Weights of a small GPT-style language model, trained from scratch on English Wikipedia.
Architecture: RMSNorm before each block, rotary positions, no biases in attention or MLP, untied embeddings.
Training: 130M tokens, 3962 steps.
Each number is 128 + 32 x the weight over its row's rms, rounded and kept within 0 to 255. Layers, rows and columns count from 0. Numbers have three digits each. The size before them is the row's rms in percent of the matrix's.

# layer 4 attention key, 128x160, rms 0.0683, rows 77-127, columns 0-79
103:096129147118106152125119186108134121106146153122124144136143113209080089129196136153191202115128211117103070187144127162159130136150118161137150105227144104147114145104082140094153101079100134106126142094164132095130102128126104141063069116
105:110182135109137154120108113144156137153106044123090093087115145187156208107119175123188203108154160120107124101177153082121099080127195095169157119090123100128140139137068125075163089141067112096151133119195090130102136107170201172146153126
095:169120076140149129167120115146172205089141152137128120126096093122159131086088104149153158133130140146108151151130111164090087153126097156112098195047103118130149081151135156177085087154104164113173125171141104093081120138080074137135146047
114:091093113099153114147154127131153058163089097070159123110099115133096071134126090127113155107118139164129128164133117122175150142135105138084130100112159113152180106114070117111156115122126077083079094111093098181100090154128140164125110162
105:103152120155083127131156160107133152147113119121116162171119148185092087067169107121126123172146110119154197051116165147158121077157118099176134110131177108173132178149072116103131134074136169122052189096125160221129098129131165088168164139
111:081135131109109120138128143095099159123103145148089155153106132052178100125123171145144123139092120189139142059108166130140089131130132145097123181178135164097157135139160123103099076202147151138102119152091125098136151107058129132140168067
102:109110163086141140146172184192117110174119105176149159111162120149106126121090087097145150078163106155115114107097125105138109160088123141125155148147108120164136097086164080099131090177158106161156113130178114104170111155105087173125131078
109:157100157102160180148116152176112144169129089048110112187117139117143129116123125082107177073162144205134123045148083073130106100148105116175069088100142129156182153124176152139127092138106145174105108102102122075101132184129137162146080131
108:123192114083084146166154139108116216075132177169145136102190129191139085127177182147075155125141180100122120101137122097152130113140162147151092119135111137072102073137119123098095146082169154141125074190120151104081051163103110161161142091
096:162112142154132128079175177162063092164095052127131172159154142158125073117145115073163153144106155162121189143105157086140116106151145084126141143158150159153142138179101108074106151080137067155168151114159114122157148118137151115164072101
106:142129118127155180115124117082094152186162134145119108147155101095092157136182111096145124172104091119120089107168144065070096131091101117125104177112123068072126134135139106130116136207132122131146180137151136112140104091107028076117136068
142:114153114154080154116155109091146164116104179167126065125160213142118172066156155099107124093110185119153146106092127183073134178113114183124110137108142088144164088118200102111079139107136144114135115182075111100117068133144108142127091128
110:187150138119137121103101134147109128169185099086084186086149119101121190094147086137109069116114112145137134167144148109155094082148093076108151112156116192108137150152109131122117157087086099138158172111120109155168165102126158083136116115
119:109170125138110101128165092144085171123176128151134099179156169173092138099098120162167138037133133147092132153147136206092142139121179158104140139087110141148191160148137119156090127113139136165146111141073083105105095130113071168187108175
097:156125097176130114104080134115097176160166103096097173133143147151154157148098127199128043146115172165106153068111131118112130177142134128114151116141101088170106208094144106139133141028103130125165139101077124162088162121068105091135172084
109:103129079109167133109161136141155180177144140163151096098148109119121148135125180164099147061128155093122106115132152154107168147167152162149103114202115138125143081170126143077149156168104134186078099135115111134134088119091117144154165113
101:106120103071168181110174097089079163115104167159153124060185168167130136116073099159116144150117190097140085114119180167116138135145109152112128109119123207133130098100125090127122081095103113132145129132108133080115076166095169124155126156
106:111118147123135090128186144190073144106119115172124151085139101185104046104105122179135087073075139175070101137121084136149154145106095161133149156144119146162111134114111152124160133052072122104083118153127148196212186099198090185130130123
102:132141157162107113140138082098113097066090129130130140086115095128126111122112113105184162215133107153100114170048073119093131048095102097120125172129174181086081143069167140129128119128105119115117144104120177155131115138123183152150093123
111:111134136154096164120065128138114087146120166123097123099093128141083231102099112109086069142175142110152140161114137163111130142116201126097137115091129133127073121173156117174121095138122122086110155116119171131126052084116123101135140147
091:118110140159138155131157101158119138142079180151123154090097124112134096147128133131140117209093075137091191132094151101126139144153192069112087070153088144136110060103151163125108159162109112112099151084156152159116121126122104134071170047
106:159132177135094165104203141138081145144091067154118132117138103103137128107100102109156146115118118147206159080131139105130098151137094126133119105210071148068108115112124144111162137179128106115161140131168130115107123156103179151123152093
095:114173085104135120105138055153093114139118111132141117132144123133156110111105145132160069115102072111065152103111084116153134116105114094173178128071119215115111112144146136088107157111132152114181184129162140134112096118176118150141047140
106:128128169127085150146111121077098120178115071105099178175130119153087187166152144192171096211135149175150146073139121143097092121021141120144088135131105109110144122109171133094138102153108160124172108134149160156115112068098073115169149077
103:162194081111156148173133096195113136138150075098128142104082169129149144106136121070147158055122169092150183129133139143156176148116152085182107161147117072091127201109144122137126185097114172099088120103115091061137094167160159097145154106
096:170181152175099129085113123148188130100141126119128123145099090196098148127052094117145157099119130149142153122096129075088202179204144125103133080138152072115143128105122131129095163139109166119082226129130148097092088088116133103129080155
098:136169108160031160097153129125067173117116090158119131099169163063121157136154149104098181114117105136121110143146179190122141079154187149150113175115102074106096170137145108134077150149146154125138077195164082102137149149094105124119184107
107:129112123082139125054103137153103127104140158154142131151163112145169122086144093139163100127091189088086148115129130128134155164153085072101079146120083137061089072118176144111117088119119095139141121141072124127183106128127076166126171068
098:159194101105104138192176151170138154115086106140092152169202131116135121115106189128101111212100127133090089116145123139102107086080134157118069166150177187125113145124199112173107094128157146135092135086140192080101094105094107105205134100
097:132125124075169101148147140187069151119166144147083164096154121127210135153178127089105147154161127125144128121166071051122055124120136124036129167135118144180102148118205097152109119110138116148150073140175171089099142087113078108171139180
107:177166081148067159127081096093068163119133227175122123142144078099136113143150138115125110197117120133186102114098122124076148084116146124107157096143164116073140077135201117120112105069122100091165090138123118168170130120141109102129146128
103:095183109140134087165130104140082129154197115106108198197130156100120190082160162080142141192081133194139144166066091097130046132146134120078154156171114091173130097129106177127079160087095086112106154125110167130184153187158110126132132110
107:124139129090139177100069063081135114104126110150153143126135113147115106154174102233119099139110133112064148084144110129158154118210079129129126194154112088147183148135124057159163133177131176129110062141088121157115104088153083133102116106
111:052116080170146152200161116177157125130093062092077158088105153100139188100123168139115107108170168161129138148119122153146151116119132171109138117144081143170097171107113137121175121092111143126118118109093093196077114166116096158150116150
094:142154131110140111177128070063129138126077140122095154142083173137104186127161066165158131149130161122098153141160166141094099148103219144111051103124130124129123054074114158143167077120145114145102165158119127159126130126070119148176118119
094:081156152061056147097082173160130188127124146160091154147156096121147172109116182068132047145126122114112153113107133117154139093124081128154113157149142135127138096107142098111109146082089119152172112146104114140125108165140092140178078112
098:136138161160102086149175055135137137158138162171172094113167112173181106094075163130066129117178150102100092136127103189074131159133101137170068146191124136181142116088134081125121100077166140122159113126122117115093086105061086126102144118
105:108072137146077135123218093134164179126096065102119086083156171148175105132155185104133143125099156139083113106138102104157074151120104133134183113161119171132125131147133137160144132112095154128068132151158154119107117095074171101168162165
111:160100129082091094145107123095106146158120072123135135072127170127064142150116100099110130201145073133147136081143140129130110144172156145093140219085121092125142106195061140151122136140182107157117086103104141089142111118115186117100143121
099:144136158135109148154161141171141143142058133151146110136146117106090230152138122166089172119159127133178155126130137150135072169084102156151158142126148083096136110108132076163179145168160111112106147099209156211071145123122142124120130142
098:196147143098113108152174148131106108098155152121111122127129191137101123070133110074154134131084115083081114104095131110094121150139071170058120139142137128080086132105154126096173138137127138174148126137099127106139123117114058088109109159
109:166112121115148162161118132164127157078160166152127111109118155220109123080148155123079136139090112065107065214142119096138088123133151165148128153131093139098102098099164103132092107058109118125111123129110137103114055137145075120148163089
110:126162137118121141167083114119100160119146172128152149143138094117152082135098194145147110107154131112091123107149130072165144163110101072103094105153172108147152068123143091174159135075096103132075116150120135140089102113100218108117133121
113:124124112093079200100167099080113126128121146207090090171183143153097103116193161131125159085082068125159119121167179192066111114099156163089093180195137121088143193139183142149111096130133156167124174123067118132130055136117095150150119118
105:106113111127135152137129093107166142129135155063091143057140114142106132102136077124119176131167062157133168159153092067165146150088111198155175179107121123103091115155166173095088117087130108080144079084118165129147176122115130115109114103
097:176088152096123174207119148118100094134061133165135131091122056116146156142144159085143142107118147147199145092152092090159108135198092130046092162138134150046119101101103148124195175079144080118136128141139141166124129176134129125125092116
107:113125116100146137135138092142065115088150170143113132119204061074146093132121126095142148155107144130143154143070132089141109163100059142088126146171128148067202083131180094097120107117163118198123067133099113136137129148075098124111091129
104:130157114117120130174106140101134155102085099094161092123110111105137139093129164191145161055129106072180141156105151208118137099107165114195142170048116105138067125111149068217180158174156110096101134182135144090174136162110130154140079133
107:172144122162096100074092147110107183131145090068161144134169169181109085167042168116123108180147109137120157044158141097093130135128122089132137151116207109095121085105153144134149167138150145094111195129106143118172144153104095116119108103
104:132139118115107168160141159103075097193091143097132128154160112148154112155101102101113066106180177160164097129135167172129116123173139144114098212200178211133146087139132059120144146112115097108085119104111121101155138152108083156104179114
098:089136112115136106154098188148147085114140175115180117132100105110098127118149098132153094115068166131111121129109138143137116153097110184060116087121147138140093190127175110123087088165111104133109086133118097085087174198176146111070141149
# layer 4 attention query, 128x160, rms 0.0644, rows 78-127, columns 0-79
110:146110137166129194105059133111151133155172139125138128155122125111108176083117136138067147147166127139093151125117107082135116183140128161103093141111139068156086136160151102147144105129169110147116136126121162109127159124150121148149111140
099:157120095206147077175056162201096162156130122072144095124116124120106153107097232148151100069036088137142166121090131143157144088158112151084144092185153124125119185157085154170166108099072104145168123157155131136156146110082113127128161099
104:087168127110153124075139139091104096117137154185130163191207173111063122136091162040162116133088134111161104111064108112154150086071136097143132138139154111133174121131157128090150123108098086146153121163159108194141123097091127176130186078
114:103113160148220059151152113134117142119110131167173136156117112099146162122106148083143130136109185065126113162166050114201145122136092128116129131094115178154157161102142154113139142063088076073136101138104074105177162086178134162097183096
115:125107148158107127173163154181135128088104127155111110124180158190114088120141164155072129188110155141122115050099206159054131123128170123123149106133126143124089173149114119152153064109163178157127158142111147088142100147085115178107085084
093:165087152130164109148164081172163131165100095079154083125133101111084098118110147096104176044142102150152106141148141140111143134140087143102164134125124143132135068097115125170147108104118186167063106066124116077101167167163102112162142220
105:112113083175157117119127116098125103184110090139147118169205137087083149121157134121169158112080133191126078174107082063161091080126137092109118144170061138160140160150144132134114067102115110096144106109164167170194174108150105162092134107
098:126102123121120106116169190060121081080140152140148131122151092095150128129050134124102093165068099090123128085140146109183092141072134092120184123207090138097110073110116066104160095163135133136154116132185092122118127167062088156123137116
083:111137166205092127119194110082122058150132079120135142069149127086096097099124182110064113168172134160192116108141100140139113134118080099050174130161121103071125105168144055152138121078137110143118177164118157105138164123078152125197140091
113:092055153188122128114170119080170091145155107125080124103108110103108177144167144089165177127146128133121149112121128160172112115109125157113120120122152140114140151103164133139174123120138089125131138101178153134146147200038065127151168028
099:152179089115124121100121142086122144077092168109137134117138159120077181114162088139118101163062155075119096142122111166144147126143120136083106150132114141087150139128161114119083136046137104131028156192095173179159123085152168192136087087
114:151131113111080108036143092169062136154093044135101135098085077098117138122129100146141136106125124048125156128149137107142101136150138125167141164118158120112120120127158149130123197165163107141110036103081105161148184141100182145125151056
111:081170162142119139143049197118120135150110186177122117135151096120110150077167097132135175128091143146134153121107165086126094097156089153155147138137091136150124117161099091205126111133144161207143160122102174071114097156172118116151148181
100:154114122137189046079086144100179105159107113157145110121117121118106239128141091135167170093151157151094186102099127065111140099188099154132122122110125096133100095098133113106064089125133098112089168147181140136172163183155153168138191120
112:083095106089122169145061159129154201078141217146099127161145130184180089122086090122069118130142152146135154123100133152113132148154147115193120140135138127117122117125159161122111178146119106144073070104060134063047102091149086132131132125
108:110138116134142147148093129155082138167086174125146154100138125150163183115157128170069120155111145127152134158094128102097140143106083108099141089092142155122162157193104073094128170105102107171149035110132099084123150138183164131107172149
110:069180102060118126117167123185125070133087117174083098123073101131130097173074175083123097128093153104167126131161176162092076134090135176111123141152152092112114115148133081137123105102138110131182101139217106109143110091133153168141141176
110:110134112119172184118205101110111100189101085115058136156126124128138100156211144142090191124143164083132118113143103137095160131045057126109086170100118106136077177126128141102165116040109108095050116120142134153146154162094123140170082157
114:136137138120127204131155132116118129164163084131095089113086085126133138143158129116136155099216114159112160153122045142153138113148176108135092121111104103144108145106092146110101168155127130124142136107113151196135180156144197131060068133
101:113166071148169124118077128109095138175111134127122096134133131145161126121154170158083089141168122126061129122117124101165104088159149159114165121081058147110181124117142198135110110090114132112124148130151156116142114140103104157109129141
106:104096061128163147125133146145142121167131136152161141112101155151122046074076170131112133171059154079125158101138144103157100143163104093118155115108078106052139120138162169119143110115097086025210101120139145118155069154106147092116132159
101:139141188081110133145109203149130137105134140206117125098112099141067090083176184160108119167170135102093110083057120141149123093149130111125100218115103151148093072097138116080144071138118050154164146133139128133088147064142119138150112120
109:219114129154134130123153069085119151130140142130167136129124067182104108108178155045152158131170129154163179087124115098148201092161105125169116125123158111098153148077128163121119135110129064040132142089130110150152167133095146121139071124
102:127081126094171130147161144140193155135141139106150093032112140159103079099146113151100142115116140145067134153113138146091115117145114131145132166071163130144179163101115104117129163100138209125088137149135170178150127121144207129124092186
102:128202107122157170134136169090086123178102108084110162128194136119163105134140130126090148124138140180128152112157137108149058114152133160119174084195096093105112099087159150110085097140101198152138133141098131169150148047159112133155138148
103:125106160085112145158108125086111108120154116162087157133070117087126087082105195114165062120135105161050157125117103131123144118129143123106132093110153158154151121112171082108135194064141128118050155171109179107129122131135104106078138134
117:105144136148081083099152106120188153131100172127062093114133144100125151162112127138098105096142049151188098112093177156092083128122129112108185115125137108104073167140103147147110058124112144133039085071165088125120134121110146138159171133
101:116153090181123153202161111162156129141071077125188124178101114151148102145163141115124204113190144112066106105128154100128139105148120091152118122119142091179147094136088112130164109124151122101095090156191105132141115164102112160076127085
100:136079128157107119180147104135129140120104114172216145161151108145124141099172163163102171133109131120053109107015131148115144140118141127155112132177198087147105114125135125109135106094109191144095129126150130093103141149151166150087126131
109:123102139129081148119177124147121101130132113108127163098033135135099129097084124155080154155154099097144126075132107136149153120077099076161138053131167123096166176095106161111086107077124159097151137200168115121116148067105121141160146160
111:101164185094107077094177114118136146135163085079102166086116155112104097118156212158128117147142131144080143158154171114117106159108112111122114140129142145097099096107121097189128098137125123137113180185155098165142113144059123157163103110
114:083087130091109110111057163091174111183141129119120133121136115130106168108128120076126084066143145189105153103146160114128174157128197136131138120163182176098156140151193096102135113178129153172100128072072074095072094087122115084091119091
121:159180107122133122076173112130150126067076074110065091175107123192123145121114120112126108090111145132151150135134117096121105143104131149058085167077101144162081051140102136058096074110144141165148149126105119155117153137125144165129166150
106:118148162119158086116137136096122091185112154111089114126127116094096154135111160074146114144137117170103124179103158030106138117069128137120093085111167129138113063097154232146164132104147086160109154148085097026132164107129139112093167105
108:159183158156112107074117136110159113125104146123130148132138155088060070164150182157125173161125082126112069117073115164154141121120150120168142131138154122089103084079096110110108068219145138116119055137160102161121143109110154131146068198
105:133091185083174102163100121154153147113126099098155119187124179082095158166124089109163035127164174158124166143104171122052151136071115104104090122103141132154116079147117124169142097054074133113166142119128123156108106098074116104100148120
115:151147102136129111172141143121119150130076120135160092167089112137114083105122190135090094150141129126053109217121159160087178177095145141071100175155145077102126105109157086124116170119134128115150093147106131122145129116127089107148145128
117:122145150205149122060026171127146159121087129127160139083084092131135189115131100135125094104120149130138138135169151111132164150113145073130068117100123116133146118111152099134186193176122093125102180125072097111077138116091153109106074133
107:153075171117097168094154135124053135085170146060136153168173115181094140167122183079169146142104118177188100126158170091183117124136149153143112138106175127104175090095170100102153163126189137098127191066124158145162109143132039119133085164
110:122119142188145111051135127137104101157153090140160154082101177130140110157133084163120077115149127141131141114101145154081147166120085111154159155112150168155115162096098150177159156164123108092191112115154110118142163135189100118170126088
117:137058135097081120138117137155116140176089133101125119115085123094180133167137197126133139106182115068124135136150088127120079119117118103152130101149182103104148157167101098125137116133138151151087132149173132100160152127064128154139158109
111:062121131065079138209067087144123114159108099060142155131142145113088101148080146127099139161201108156158122094131158063105138117116192145112112094141115142123139131097098113118127121190130114170086069130081134078085105180066159131181068154
097:125068181174135124151175143172143092137139095193108116137041095116145115093095140077161180135159093109082157216176107085172084156115108061111167145090080125107167092096105155099139153187126111146103072132080100161093162099137091130159150100
118:157134089201106169134103188200145188130130095149125134050091101175161156107131113122176178157106150120112123089138114142082038149104121115154102120072107132124089146131098119110089132127188131145183143146182142130112112169111109164130105095
100:132114096122134154150082093116138148104098098071053098130125132159134101095169167139146133115077121115164113147133182107136128158143054115116126116146158119120171130131084145125138110105131159089211061161123136127128230109121153110153123108
116:077121112131103115101135154137179154119109129145104106075126103112094142159180131166091126062089084114142098147136172084115087099131105095180128094158138116101110115159126172125150112141176127103064085151138136098134071105123167092171148129
108:117137148095194184149121125107121131110154145128166146130148057125079073199076128158111099057151105134127148167142080113142190107147117111121164131083120082139136143080102083105188127127083084137187179101147141070113180116141111089114113145
114:124174141112147130058121158106151102109145089078123129111093149151144134141104119109064156077184116039121161124143115078145134113111157144118152113143100171136118154050132069143129151103119106139088110080120164069132142133109054150146158085
104:142135141161105139147128128127152169178146091185093106134055124125109149152145107133119149071111128210156109164115155126147126129172152090149086073130157098121147076112105066135140133102164123109141094149146127097153137127113168110099129138
105:115185113116132111112082138150118146149138210161116116117183129150145130181154167076133141132073124095167052080127108113130094164126144146061121116164082178104134153185078085091115125150140148115089156149154158102140145148183157137144079177
# layer 4 attention value, 128x160, rms 0.059, rows 64-99, columns 0-79
083:113129114127102170105111046136175115155156128141124082120142086116126098113070112130150135118163104115099121136145118124138052140069085115162158158103156087111131089110076114116101141079197136122083140119139105091072124077105202164089136175
103:076151100131144103155130090093108119118149081117178137116116081114106134139155149077111120125142103079148147087121189114113123097084127162147197129128153108127140136139138126140135247138129127118132165102170137120169129083156188126139122108
086:113090134135112124163124156152167114136142133133165152136152104088092188165091158140149144138112096181155030126106117112119174164106158105179109114084158159130099139153165101067175073115129110126167189120094131080159119140093115084182117080
104:153094171125148112158104148148120100140134162106120126129099123166132143119107121126129142166156168158099113086099099106129147121144154152145148195157160190164132103112101131114121140176115108123152161151089089114204142134098162115146109120
095:120131126143099149109184185180105160082134064155116122094171104102156089141175151062057094096137155147153116202129093179150144128192095111130121169134107125144133154127124119114125152083134117129105138087143128195135099112141079176123181061
107:175164117110122108111118123117116106145134161121190174137150190104143104088103090112142135143123109045155115103115108190110176158157083152088136081167144103109148107154125154156083161184172105182133119123117179100122102140157150097118092150
104:060194128187130117112166112139138118123122211132117134218143144121117119157042134129157141087169089214207106092187146114079148166122126138144123186135174105172115126103110148119149153068141105152139094132178085166149115157111075107136141128
096:159106134120151123111070102091163133109141208104120144212148140188117139119103097100090105090086072134120118133164157140157108109133050145086105135164105145108078066049143111141131102102066143174111139140102156145169165111107121184109116111
088:110151169150108126179138110093157128119074076123129115138079104114089185135125066179178145128195132175167117154149161119127146121146146109071105146163121073074062097118108100171181135189104077127061111075166121156067098156155192136113103110
105:146129159149140117144145126144157119116140106195113117149161118091146134162175161061148109159137104097172120088065147114139166147182145071098134134112150105154133135121109130126187193101120162131139159164121176107152113147170128190111093157
087:070151086094142136096127196149125105136203154176082080151160065159080152131067189104146108100132137200068188133138065149117097148115128141086137185162146159027126127181162120151158108068100091114107134123091100137137136133085141128143131089
105:094152131096166102099139155092103096106192176106111153157151181116119092143165115149107112158117132091070149137107107083097104138124145078106136112125066138192098149058182162177111159144123108128113145123087123157096162114182112096122130159
102:197149138100119096119090163193150076129163170039161154127163105147162107142122138104149113128128154123010123110105118157127158150123186134116081169063147138145106150088146125177104169117111122128165132148064132143058139127150091163144126127
092:141133157130149085153155149183114180184095171120158116127168150108092135145188118164150149158063112122114134105093097104100138090137102161141113122169137096153134066062045120105129102126163168174073150131135124158115138146132157160174113110
091:125115169098115138131156086126128126111056153133148081129085144136152142112109119133182122199106076124143111083143115168131129114203163137162081092149152165108126104087086152109094131119136157106156093163157080091153119093136099139106085156
084:113144129140184131147122099131177133144095122092110131217207053134107111072144137123107140144167195176122055105106080120118075099108094170134106124068151128185105141087107108085158174090053144214175181127168083116099085123129130135141124166
089:175154160062102102108188104093171115169113173174124109128162154081168107114001108119149142150116108156135192141160114132107171130101139132153150164129185142088099107139125112153167139101140091133121186109146099067100101058107170143119095156
092:163086154139141105097197156094104105139077096098132126104140118177146104116100091079138167099122159183109081146120111103153109143055147183122081131166126096193100163115170161105062126133078157113131106184146085115174148128135154164147111152
095:101155159127097074109057132115190137105135106159121118058136112073113118073162097121099131131193146108112100165145134071118114110100104162129174118161169095144102175111135111159185114125151103183172096138089130159137106134148188128168085148
098:132132142102120078108106100090098124119121159070138108121163150125109070104127080157145150140110140250117170056103110127116130179121116119125107129149105155146161182108106129036134061111069087155086105151128159136127136132131099178158118175
094:142124152127164077117165114035127132161130093151166138175080192099114197172139141147135139131126147112114082076115146199118152121097123133133086155121117118140136178102128098104089168150119144124152122152150078156206169116122125125128084186
101:115079140129107120088099089145115056142101145106097152132118097136172115124092178124068175101137094130059120165176151060122125127220177111099193106113091070141142180115142143162118128095154116143133151078139155120144144106149152157069106099
086:130175145066132085092162171105180142105156127149207127064110155136110093114106162132135150078169142117190180126125126122106138134182142125132136154101127124143134105158142053129152194163087149133058091076161133125139166121170112103130101184
087:101127163139123092089148096125152111169117094047107130116165129135126116115169164136064151129102126158143153144109121125168163151086100076119157142089150111148136126193164031124073134150120135186125157134142108110073095117192166112067186150
101:140183123106096133093128116137138059124087172133200096081147123094166119170114166124091107147128132077107137122080127113151168132094161136092139129105100138179138088073124132082100170124116078122086134161089113122120098157150089156125115181
091:079092154094127163185108198127111119103164163104131137068169124102096144122099072071075169148127125081086082153066091145112137146097122147152161117139123089086136114158064126116090089172120092093103150136128104111058125153135125077116128138
100:059126101117109152115146092111114131116107146130168118132083185190114113139098138104128128117091144108055164087128148086172165146157149109167167121094110202101113132156111122175090167080148127085093149107147114049130127137175145131141174137
096:094114116126153111097076092077120175120064112090171126136150135117094167107072129125128137161100102177085128118130131093121142150157119137102086085125202133128120124161109149144149112136026097165067159117197115118096118153179129175178116194
107:113167131084096123119137182102127127131132122091068166116120120202107136126171157095071126076126127204074115114144142074067136130120149148091115133116198089161134067115111066065158165134140142163120158140099072109109132123095196093155101102
096:113158132143089157150148187097195100079110161084090124105127105177100071115117128163139106149166130140089136124103068126123160138088157131112133099084103129125133135137132131162095106121148109114190166117139179156131135078101202096080111153
098:143130124165079129074109077124169099163070135122154080152158112124108137156122196152150173129183122165153094147140140190123075085165144105142096128122147107050125211126147175103150175093112155148121090159146147118134119128081167153131125064
088:062125120146102089118098083126116117126106198165117126174138185142113131125083130121141150096144100095112129115152193107087137155101132132123110119143177122188092146106190129111156139175114091189146078037114118162153100129173127221078120100
092:069109141095127137095199127066095158176135077125085114136176157102144102148079133119110114132073061122117103075132169085145102132095100137060034111164142138086149115156086145160134090146085142147129092171095174142096168075112113136125110164
105:150112067154123089175149088154106063130102188122098140158153154111144110173046092142141118081113076108105094111110098164129108112107138131095116120124176162126144161164177113100175143150130106144083082095109131065091123143104112171181145143
101:117144143126090103077117077097130169147123071141157106092140135092141133175090126127108155176128094130207120117101108104169092188160169086140135082053090092105163082116144125098143120158152135138158116154143046103101115144073150163125114170
087:105083079157132146133124053145101132146089105089148120167179097106069083146095099112111187076119163130149120175134101145142141148131083150133133118148089138112127122167149191135147081149166128151166119085127129096115089075091166130135108123
# layer 4 attention output (transposed), 128x160, rms 0.0552, rows 64-99, columns 0-79
078:137129093129175115134114174092192115050103094123134144134132136118142130135172139153120108103057148136090104104117154126130155116125141118109215101119079122100119087151116045134112082144078114172138162119198115183112153111160140151159104135
099:141159157176114074110128181183181118106127111110116119115131147095069143101117077172148172096095135172120132138127165141126102154134123120128154173117081111137078121066074105181147102118111130074132135163151139234106124137133106137087141116
086:096132076089120072089121085131143136106083187078145149159083155148086160133040135118071067121095111135116170112152127130071144152139152196094168073097136170070137163114141156134143123170149160133045155088094082112150123078145149117141136142
099:149120112116130114079115148103171161146119128189120143118168078085103139177200146185115148112086142124164117093125123100149096116161143136131197082163096098145115130143146165111119165101158108201072063094122188093106124153183116141083155143
085:131144173138118102184077115099097119177112177119145137099107147118035118102090087136179114142134168120147156157142079117154182072083120112119105103126138170094140129058123126173148162132122118096176146139142146116160162140134153130161089156
103:138067162168138148125107119120134166094147080082057212084102113116134145163143180128156150140159057142156123115103130124146117165147148098106109180139126139146092144134113138128153071128184124133121136146095129133070087095122091180131164173
098:154146097113151100141102095091158118134054095132177119095117082146169101078161134143140090121148158038093154170135117115175131102112158053159119069153162113074161127121147164077185110152088161131076091133131144132126126102090204123132094130
088:137095152126130097111119133158115127110132099176159107150164110149066110136126106151107126181132184191104129081080049100106119153135150080142125167053078171154166145128117138069112129141096119133098121093098117133105203155118149087134154160
086:125120111138097136121120127179105114116126101139124126107158170142108115171123111138117132126062185093120109120104108211114137057083159171182093121153207133103164127154102098085102121087119182080206083164129109128172167119140129193110112107
092:124094157130164149124118148186069110147161063052141142102103128136044107153091159123095168063148125105109143085134097167111105130114124151144069151092105187087111150130138114121169143154138174084154134070160095088132081121118117126111147130
082:177127101056168073127117131071108150137120141169170179143150136132128100127107144119113096090130179133115130125138165099142171112203105169183136085132132097179130120153145152067141193110108121169087125093124138092121156152143101115135129132
103:115083126125149147151142117169162164081163118087108184128150101153110119113075106114119078137100116139177169101167143075085134218084171115124047098142108158138176100137168137061154138128151127103114151119080096087155082114134112107123144129
095:074055166126156169160136176071118175136148135147103118108117129148092146104123114082127129123097133165173149124119125070084128122096086175144167127141073199104187142106155134120118166154110132139171145071049134076147068121185121109136146121
084:106108132130158112073103099128113127140214077128145165098103146201149085126153072088129116155105097120060181151143068094077090117112146106098155099078089120103180104124187112097133105133117104076160090129080122165147081103159178111099127050
088:106158109110153120111098081123122174174113112121114144145156136159066142139165155117096118085195114115137120065114056073144093145112118125128114131126115148141094088159100168105176122157160132164065072168156103153134164189121163171155144140
085:161051131157147099076086141131097123191117101132152099114057099091142067146192139083132115150128142171095158083133128126165159164179137099135119151164151157058232111159177039141114150218107090113146187126107106101121172116149154131176144140
083:086127057105198099093118148085161164114107115047177148135154102153075148165150149170103105067058142152055133126127171143135154114129165175104105110132131146129171159141144128072106116081161171149119103146143094110128099121198119135112173140
086:106096107124120138095103145110180147147187174137090063049084184121157206106156095171134147120116128140147154124124129118125110110181154091100140150086105112123125074162151096155122135153105054135156165046086141115138098109132106127108181102
092:163085108148089101159148083153129077119142051127158107096109116088125157173138135143128143154146129135192110115177123161140161088099148152129195136064165170092173164121097081146146133155115133076138105134168158154174125151136080154096157105
093:153091109096128207128129128130119146151167095131131107156086134143172133149193132135144112154151161066134144170125066111143086138096153122122134154110142105105187069148168144087100158141149147124117082090081113150132130134089076098117102085
090:128129153159056187137078151178139167181090135125093160088121132097151160069153128117120166121209074104157185155113159163123055127156153112130123112080126117153092104117099164133110088164136125113093119142156159106121124086104144085153155126
097:102131149111145159176175185173154152058134170185186144142188135145111107131087148159149107169139136141147112078117144144137172119087111109125111102123085174112115077087102111116145106093118152152139098198187134152117136091138091149126115159
082:149161111123069157170175113163120089085133130135100162164156092084063094150163140196143123122153129116170101092124114169147155137104080138180113099100128098159123177124113152100085133136094169101141176147172128136091072137101127110150169086
077:133084139123158158150135140154112114104131177062176177175085116128099066133124157137125154170139123104101150158109166149177139152110153156101086146177116138197183146112108152199092137167201131126187163137178135100142043124080087109195160164
091:153088092158186131136155121164110114084106156100096132103190118140146142072133094105127165147118076141169186145148074109136131119124113133100134104174106129134126131115109105154180134144142177154185151116151099080115173036118128114102153116
086:101101134151165059075130103091120121130069129149099100122084182112132101132134154126172110089076126142154164103098164108115102108145113160061142161154216108102133158169141156200184139139110132074131150111112082116115146090146143106128149128
097:103188157162150110153113169089148102104124175101164101162166136147140100105102114158132088141114139180136069122139130064082106144147120113174130088186139096131085118163114126113194162094089104124148158120133070149117093152113127143196138166
082:134107098131165114083090114151138137103154149148092116135143157169109107123183142172145088097136171127034090123051098133105137102140123155133145154050157111111086112144117166073164126090154139101215185178082107158122210142159129129117079064
093:116135104093168129125101108121145115138104113116102101188160128085128074186128119135104063148055148136135146161098125104178120140180118121139129114164065129121066191219171136170109085086072073133149164064124154172135096127139129159147095102
098:130120186121141104177144128189088138107097109127142145176148168148138169159089114150139084145059133115154198148141175108100147084092123104143127135120155115113172145115123091128143141054102144130159088077163097121102082090197129132169139091
092:108117124099139109114137155132153102113118116158158136122098144078147163126104149197125152157093198109058099101090103159130115155102135153128116170129074185126062119169110092141072118171122125165138150147182112125097127114099146128111177182
085:120132106128151164135102122170140094146085115163132192109149124127083137141149178161119144169126113085065097170090091195167198133144132113136114066084137134131156133089112111085110099046105103152121094209169123076151145103165159087135158160
090:220118167099165130150116124128115161101134146113108154123112129205096103066137125148166185127174124126082143166139084177111134169184146129114124176086102090147183102153131163123130090080139118133134121133111127176153144118093156115105093098
097:124137110117145144087143181127101199100080083109108165099145134136163150116092153073109143193177098166142165152131128103157158144110125107128123129059107145116137115117112182140097122103152187130080191151191111137117166094131167054085141137
099:148104074125142164147150140176120102150094122150121114117118135127125131101190117144082154093173104137087161150152170164116194094073135136149166151131129150143076153225124112132109107158157163170102162090161140111130137158103193094117091113
083:136121080158180162118156149064148108161125135148188109120082108131197112168129131119134117170214138115096140098153202147113125154117154097141119113055118112103189083091111097132085148135145145112097130140134133172107192172134129162124114167